{"n_layer": 12, "d_model": 96, "n_head": 2, "n_kv_head": 1, "head_dim": 32, "d_mlp": 384, "vocab_size": 1024, "activation": "swiglu", "norm": "rmsnorm", "norm_place": "out", "norm_eps": 1e-06, "positions": "rope", "rope_base": 10000.0, "rope_fraction": 1.0, "qk_norm": true, "attn_scale": 0.177, "bias": "all", "tie_embeddings": false, "parallel_block": false, "init": "uniform", "init_std_qkv": 0.0579, "init_std_o": 0.0719, "init_std_up": 0.0829, "init_std_down": 0.0829, "optimizer": "soap_variant", "lr": 0.00877, "lr_mult_o": 0.922, "lr_head": 0.00885, "warmup_steps": 87, "schedule": "wsd", "decay_fraction": 1.0, "decay_shape": "sqrt", "final_lr_fraction": 0.0, "batch_tokens": 32768, "seq_len": 128, "doc_mask": true, "train_tokens": 97270000, "steps": 2969, "dataset": "wikipedia_en"}
Each number is 128 + 32 x the weight over its row's rms, rounded and kept within 0 to 255. Layers, rows and columns count from 0. Numbers have three digits each. The size before them is the row's rms in percent of the matrix's.

# down: layer 9 MLP down (transposed), 384x96, rms 0.0827, rows 149-170, columns 0-95
# gate: layer 9 MLP gate, 384x96, rms 0.0831, rows 150-170, columns 0-95
# up: layer 9 MLP up, 384x96, rms 0.0827, rows 150-170, columns 0-95
down149 103:106116195160152160158099152175198142095133097077125148121127129145185167178160119164052148165104129162108096168079090123070082144131167102093117107114101189083139132170108181172124062109120065150141068116156107133107115105176160116122151136103155143129106134114118150094103110132107161133
gate150 106:147192158069122148154090073175157134175102125150136108072128136138130100102144152161148109138074104119094053135136115164100160160113122078129120143123142163065124088116092125099083155145150062085117104149127130106107110185111136204133150124100117095137144119174166115188203148172129085158
up150 108:182163114118158119186129093127152132146149145120184137153115128127106092107095126149119065127143100138076115127134093139095127149107093112131089130144125109154152140176088113112192092112073012125137093159096110140130175134115211135174173096139114116062130190087077115091096105167142127130
down150 096:078053161188111127126114140151098134128115124107109065080072172080068097118172093160108096077121096105133116104145081132084173092154066175091169120078107142145117128120120124079129131150198152138122089167122167109129068102115101147172118149130145080168142098090157137121102107103100145132
gate151 095:144116111078162174072102106116125150126147159115173094107114128108164118177086112137106140105138108135169117077146142174084079132094154106121107102121143141148108113170213141094145191122115107155138119150087200111127152172119169138106161081169118175079136139141156118164130050186168191092
up151 097:131131089137076114098037118180088093118105101144090141101083101145162063119130168069180048089121131141116168127107101184167111161172117134108134125132155130153109123162107139187113122134147076091194150108145145099103123141143168094141126148110190169160094141086088092109130117139133179116
down151 100:111135124131139158141110093137116135118123134091180125122131133166069114097088170090167160118118145097148081185125123125130086125056048071098113085159172136132062147123156153140135126102176113155125165144086159145177171128078135035146194146122179095161125129128073150116120170125145130097
gate152 108:104151129118114137097159141152083130151128139128202149170143213081127148201184160113083179093158104150137110097077181156104073112109112135152118128131111156109078136164117168092182174177086082157162098126169148104152151077144127141151152131166146196110135090126131112131150122165148126175
up152 100:110169118098127160091147146101156167162166107109160128088091131182106081077155116184111137131114086101066129081129149145156136169047154093094147194150106147150112126103173100100094105128093141115122139149074159166106147170121152099119126091098166150052121063114161132079134152109064131126
down152 102:122025176132150151167155133108106109172104128130118119191129105114114123129169084108119129114127119144157091146135105150061193118102178165132136149147100139131120102146084110113156133122098067217086136121133126149159094083149040142120179133162117135137136179106172127158078145163180136160
gate153 092:139121152128118084128061077110064110112104133119135108171118134132149098020088105115179112156117137091114106103140103148090104212099126100122117149146100128121151081151089073086111108138186116142125060150070091138109136174067181108206143103117130112150134143116115135149124110130149140165
up153 100:148107086092133154073149178187136109126136065177209134142165153127125144103198161129165102198155120126132161158133160135169142189094151100140188113120086093095137095164143095102125142124176106163098170118090167149150135128168109155134092126132196088105164095134125145075107151126095106117
down153 090:114180129124123112116057145091128147087168123094111113116165158091091065130118149146119187100151099087175103113108110143120085107143085138171079152101130115150129141139130169153098126089110168091163145121176176125152140111152228118164178085163129118114132183098107128170168054154084091152
gate154 101:194143126166150112167157096127172171107133123116141118092173137184100118121108115112165114146143154145106153123142139112110083106127103089123146078146157102115092063121110185137140081151098057139105092113118145080174119115154133115167056107143174040059120122170201120104103082162145121145
up154 099:156147139131147100086132149082111121088087168213138092139142086114151130164170093133130138073074100084117132137123106116075189137146163151067152104141185091133130169145097120173156155117102113073188135135112102212092142151086161143148092150159171154157087148115128098113105145138165085165
down154 095:115160152143152151089137104149153112188083108108101152162106168111167096124099105091142127205103175180150132108158149136132144170099157136151092111160133092169062077059107141171124112109128123161104169108162062152154105163161106159137115117139155136204107119052091115107134056117142125096
gate155 100:165152094155113125111138109185111129116123103115173100098123046080057103198153132102109145122116133177078085117090112095092119087128158140150129105111159144132089066183177147138092102135148140136086109090101106093178150130124125161158154085164104181192104153145163128109127184103181090131
up155 096:150118171149082109114101085175127157147129090163199119179091137079083114099097148123138105116120132115160027111121175148123113104150174170101148110145193088069151162169105119179131115155089157110112063144105112141124160152126158155088134173098121120101181094136085120126083138091125093090
down155 091:105136076098147125164140166139150168128105148153106113094097167126067170157096172114201136167124159115146107094128096145156094142188193128153115071115148142118103130160174144163181117179181146137122155116197126071110167083164154153184156139194099076162139116134155153118109114118112119082
gate156 097:144141094115094115103129153166083135139080090131106088084127145112110092131140112152153126218072132137149079086147095183146082133158181136126141119037168144146122136155096078163130115165121116133137101074136133159076161121140111104149045135098130173132094164119159176134152113168149065164
up156 097:154104128131132182088137155079162194135132141155199140120097074119124090121070146135132096118186126108099094107053109052122128151157111123105095086125163118107090129174162063118118113091113133107108161144109138147078115197165147101187122108111123130109148060099162156113139091115179143090
down156 095:080130095136130114088168124111139190120125132122064134099101164169110071160135112072155157130116170219167128149079137075132124107128207091134098082054139122141122131097181170157090078180138167106123075124120108111131109099132115085108156119124125137110146185139142164104108099098118080109
gate157 092:113161171106104159085179147096166101153136111156193162153129076167090087156156155132116126096159128094160177070158072152131100151113164187156147165137085100152152130125117184140092077120150165154147106124119134174135104126136161161146141153180148136180167106156131066096100056121153113073
up157 102:133195108136143064082103097187154115138138162183059111164143107115079097112115070116149106127114122132153205159079142096136120153113114120091127188155114102115080099108099136122127171117130171127131155184128137077113139125153129140200118129061095072086149141095092094153085145081119159133
down157 102:150072110139083098142136133122089151185133134133134149111110117182119111132076141160110097120153128144148163095113135100115193136116082090145128172134140127167097110051164132159103095081185122163131098161101068144163097131108129075119160148139179170130040079148136118093149092221129154132
gate158 098:128105088134125123156102149094191173135139160167091035060135163108157146101136117149092166134072125158131119121145073150133161126169120066097100152103143137153140138110051150132100127132170111144110076084093102124142155185139092108119163100109146117145182146077145124127129144126203143203
up158 096:139101201126108130161081207154124129142147125104116115156093093136097155084074120072186159146127131093092126112158109101099072174114133196061151118148079127131100100144129140118110183111086114201145172144120117146112120152151158164114149114138104148104165101131180098082089127071118067113
down158 104:106113107133191061088186096200165148139172121072182122042174124143114111067180116091122136153143103140107143149124176153144147108099105094153143145075164118071131126120114143164114149151126118119181152116141129143138119080080116156107133172134174151112086110120103144100175150177095184139
gate159 105:133170153088105160113116138158131157152130109107139119113162096156057117117186159066148129163106093089139142138152106110128147136123197101155132095128100116096110104107177084123098133138160086109151101199136063116085187112122133076165183126115150215123148182081154182131154104091171120104
up159 102:105140142093116122128153124132128069168174124087040108157165095127177130097110079173086101128092198128106141116034150162076149092163072101088115187076104172123139175144093095067104124119127156095128131093100186120157121119128153135100084140124115103116140141101127120097100136125103152101
down159 093:174151102117088082173118163137135137156127158176158124106122125127182103145145082143107128120127139154112135181166091127097131160117123093203145117195121152178122153148083145132097184101140074106113141152175066122138099067149170109110154098082204200146148115094141115128060077129130110102
gate160 094:101155129137148127164162143131113138210113146041075159116149092122182131130127105091116121062106081136108083109099086149080155136136146121169176096167126157133095118076115086142110123155102109133142157142102155169088107156146169108121132134156142113158165157206100153180134125072070199116
up160 101:144106121130102116114133102127129135187122110172161165137181149075103065162114098090105149070105083124130151188118113157120097144095121120111046131093190101136150166101108076110153150137138108183114119088136168091108159201117098066228144175137133128123156103125155137120157142146138121087
down160 098:106105119155086161178127169226138179136142138115129122154111175157090170165129143119117161144126109160146117125192085132145190117108142145158177154061150182157086143124144159052156121095169134155112150117129136068139096104106121167111126052146149108101094130116169152088126122149123197108
gate161 101:142142073095171114142152127164127105159150144148145148162168105076113144157166097169157128156081071112120079041119098173109145170130146135173140096105136156127062082141107140144105150069116152076099149122124149147146077155088099100109185079154096158158109092133138148090189191091107120125
up161 101:106104086136088151149125122085081158113107129114160065183172186139136101079138174106119132170125167187112161155158131123181145170147091124173099124187145141166142165166179175105161128114088094107122154107176167149132165120174157098127101118151111196125096107126111107168130166061133080160
down161 101:154106171103180113102113068106120125167208076153117128087163138177125100190184104167164120152104107162114141138141168101145119136103130101196128172142120131163074111114166083117107175139088164084143135097158052098145181097077091151138119121125134111130173113135125139200153110115097155117
gate162 097:117123137149091104090178117092127085092082080096170146157154135171130135100134161134118112136118118138171123096130148151098111104140132120119134193134093022199139119139136103137092142119148143146102136155106179166116066163171068056143098118185140144176139181112092141114154165184142176149
up162 103:110133094106097165129094127153139132130159112136047125044125139111096143152095098158178119154106147104138117167105151126084148088107121134074153155081176092050178129132066130159124139125096108138108084153167113110160177164134155112093117159167052139131114157095138158065141083133173122183
down162 103:073125151126124101160164127136140121121096154172140094081111118142063064123103155120142166140119116115062113052204100169097066199147136125090171114124043198118143166144086090168133155097097125131148110162147143139127127122175085125103098133119133135095140123109126132164119156179080142148
gate163 100:152105145086067129174145122096161145132130151095095179117154139137105160123108129151125037132161181123126068113168154108167156093101169176166140160178108176176172141172116121106200135118139181112176121095153137137073197144113142102083150131111065116125096125154141138148139123136092151180
up163 100:082134115105107078186108112125133144138123117090153112145112137118130106134164130153063119132177076178113215109103161115139150102083121113131090118090054144114102146088147117139128202171149136167076171129209148091076113102143125135085129117113129174126096101115187109145167134093189169151
down163 093:102110114130096146112123188174113155098107172115093102123092091086187079146085078143154138140100119117100121154066093167106094128085101132132086109115173148151169104159095193123104095089110133101126103116122148129101073125167153145126146126162168199170087205049096136111137103156089138143
gate164 106:131148102119129121110155156113180081105129110189135183072090142142125110112138161137172130078104123122143058076156171154184113116172104108154117103162153142138098084161132149092169056140158084104117118116186098098094106167085074134170139123128112102178145111130130133044105154118182163088
up164 108:151131146146166097123175106052166111143145158112070109111083094131093096107095112080135209153141121151137167071127098153108100111121062139157129110117188091125113150121130147141098102128164142069097140159083165138099143097145167123074136101093128174143111113168133086082116142170123034161
down164 103:113123119112087114169145142161059124189078099101123137184126086139181177081087128169064148106118120182135123144111103145156119195189135139120145139146130105086128118172098150108151144165114083146150199096114104187166122086167166159114145095096137096169140131156167166107110181148156095106
gate165 097:163151148167142180119144122149149155126104164084165081135144204164114132146113138100116133159203191133131065137180115092135116155097182121089122153151176116146127117131160087114138097126151165140146128181181175132153175110129171154097096131115179133088114173082208154159150064116136113138
up165 100:119149114126149120164034175149109151125105131118152120146133083103116142176160167140162158161110080086124096052108165085081097157107157133164125132098121096156148209145102161115136078111114073100102098129154139141128176138144088151115124176080131161139100154193117099107079132054085116111
down165 099:105081091097148116050128123119125164148144143177120176059138121140182143109151139147146116130133163127097145151132130119144117174154123154071133106124181162097148052175215172151147106196084094121097134090027113136141130170112146158160125151152090124169125108131156118151139091111149145152
gate166 107:164159097098124120117139169166180104103099155102088141091124187169108143127089125117118116083136158069120081091143163139087108101112180135138143134205159125163126137108102107161128165137158122143072096163107120118089168119109142147140186122124057057145161190117150105176128040129152146089
up166 097:113178142151145162113113135158075133125154169115148112201159128151123242185162114105141104109113208144101147129121142119088143133094091151179140098129156165195140132137103103201110103176082121074126102147170125118070098138133134139143126141121172077136127122128195149087148140162114137129
down166 097:172099150171129042134149134135129134149134160133122137144163152048077114128128159165093135102082065091127119139098195160150159182109127122112115130131144128063093181107118162072081170121127122160136140112144163126069110129115076121131191112136114198096139113170112193132107102089116106090
gate167 107:109181138106144183136106150113148184149190124126151101101085173194101100114169157082108065139100104178125110138177160106130107129154151147094147139078167135091140117126121166126139145184104125208170132092161143135125184096156068082126156158155128177104132105104129153133072163086157162093
up167 103:101127077134167145003148093166085106174148111128076111161115129162137137164070080143121127139098103159131177117090179125070102131109141122113110155089105172130097117127119112167141082094156154124141193121126167147091156171103138098104059110134179106119101159117108061152129114151152115125
down167 101:160075110098125068147110092151089119139085137163092174122155109187192157131158088152119087094152105162159133174162083047207150145101140145111124133135127165167163117152145097172120127114136161121146159128126094193124173087164075115117119137124151141163105079163178097146069146105106148113
gate168 101:102130176114107067162162137109123079135125155095155076150154099093115132127143152118100096175099103145111073100097159082131125181135188130070145099159121140184108166089081040180109113138197099105128127067109184135129136132114154122134087126142141183124137142145156163103060108109119163155
up168 098:127079105092096224085168135127084173091161122097154140152099149154135202172123131138105075148155136170111099080133195096095144141116149114106095048140110065115127142181101162122106123129144109173111084176135146133167109141035116140137092121113108159117094132102126115125142108158129105104
down168 099:104181142054134113141120131120113137131134115165097148071152186151123102106130116092097081096152110161137122157091127132135108179103136100044181103069113108163128125174125121165196134136141146126125122110138145120149118097131156159196130107139147100187125088080191085065109149118034139117
gate169 090:081146155093112133155141152144178122190087142142134143109134097199111124141136154148137130133150117141131093114143195089210147058104113060158111126108124091118095110138144139108101154164137147067139116153074102130146143134183134161093187180122159101182077134097127102117126148169093069197
up169 091:168142154101122165125176200092167175126141060151130179099202126129109122094132137101138092130121082112108156194100150117110083126176167161114140088121120083120076143137087159085116118164111120138101154097124060125131101121048151140153153075144116096106123170131143084159077118089160130171
down169 095:092081134151115150127119155122083141109096194168091147074073081176127124182127070057153106119178097126138090089102133087161079122133115178136168147158171126136146114124147122152105077094161153100161105144137151166094185140141097158105133192101115139163061125110089115137182079123112121109
gate170 097:166132137109139180152147110153164090107077109165156094165160165143075131072109201124149155151118190158109146125151161124141146106162184151194119161118125119125075095139100115148119087192143147102107117045064092128146167138137144174095159201134137130156103108113123168163135168121127083146
up170 106:115182165128150098147121180131105153080144111116186145192164113165109073110119093083126144101144095160170126154068096131193129145159120169110178121142143058044081102109120142132128149166170132144172138102115124129151114124106117118115131133140144152117117099127039116087195147164064138144
down170 103:099071156142128116093144173098114115149146126108149085134125156117124145151112113121117108096099126095209139121064173090157062078046136075055066091116165139129115137166166159109129152121152104131112134207164117102167155142112076127129116157144119133095150105140148104132119042089096149131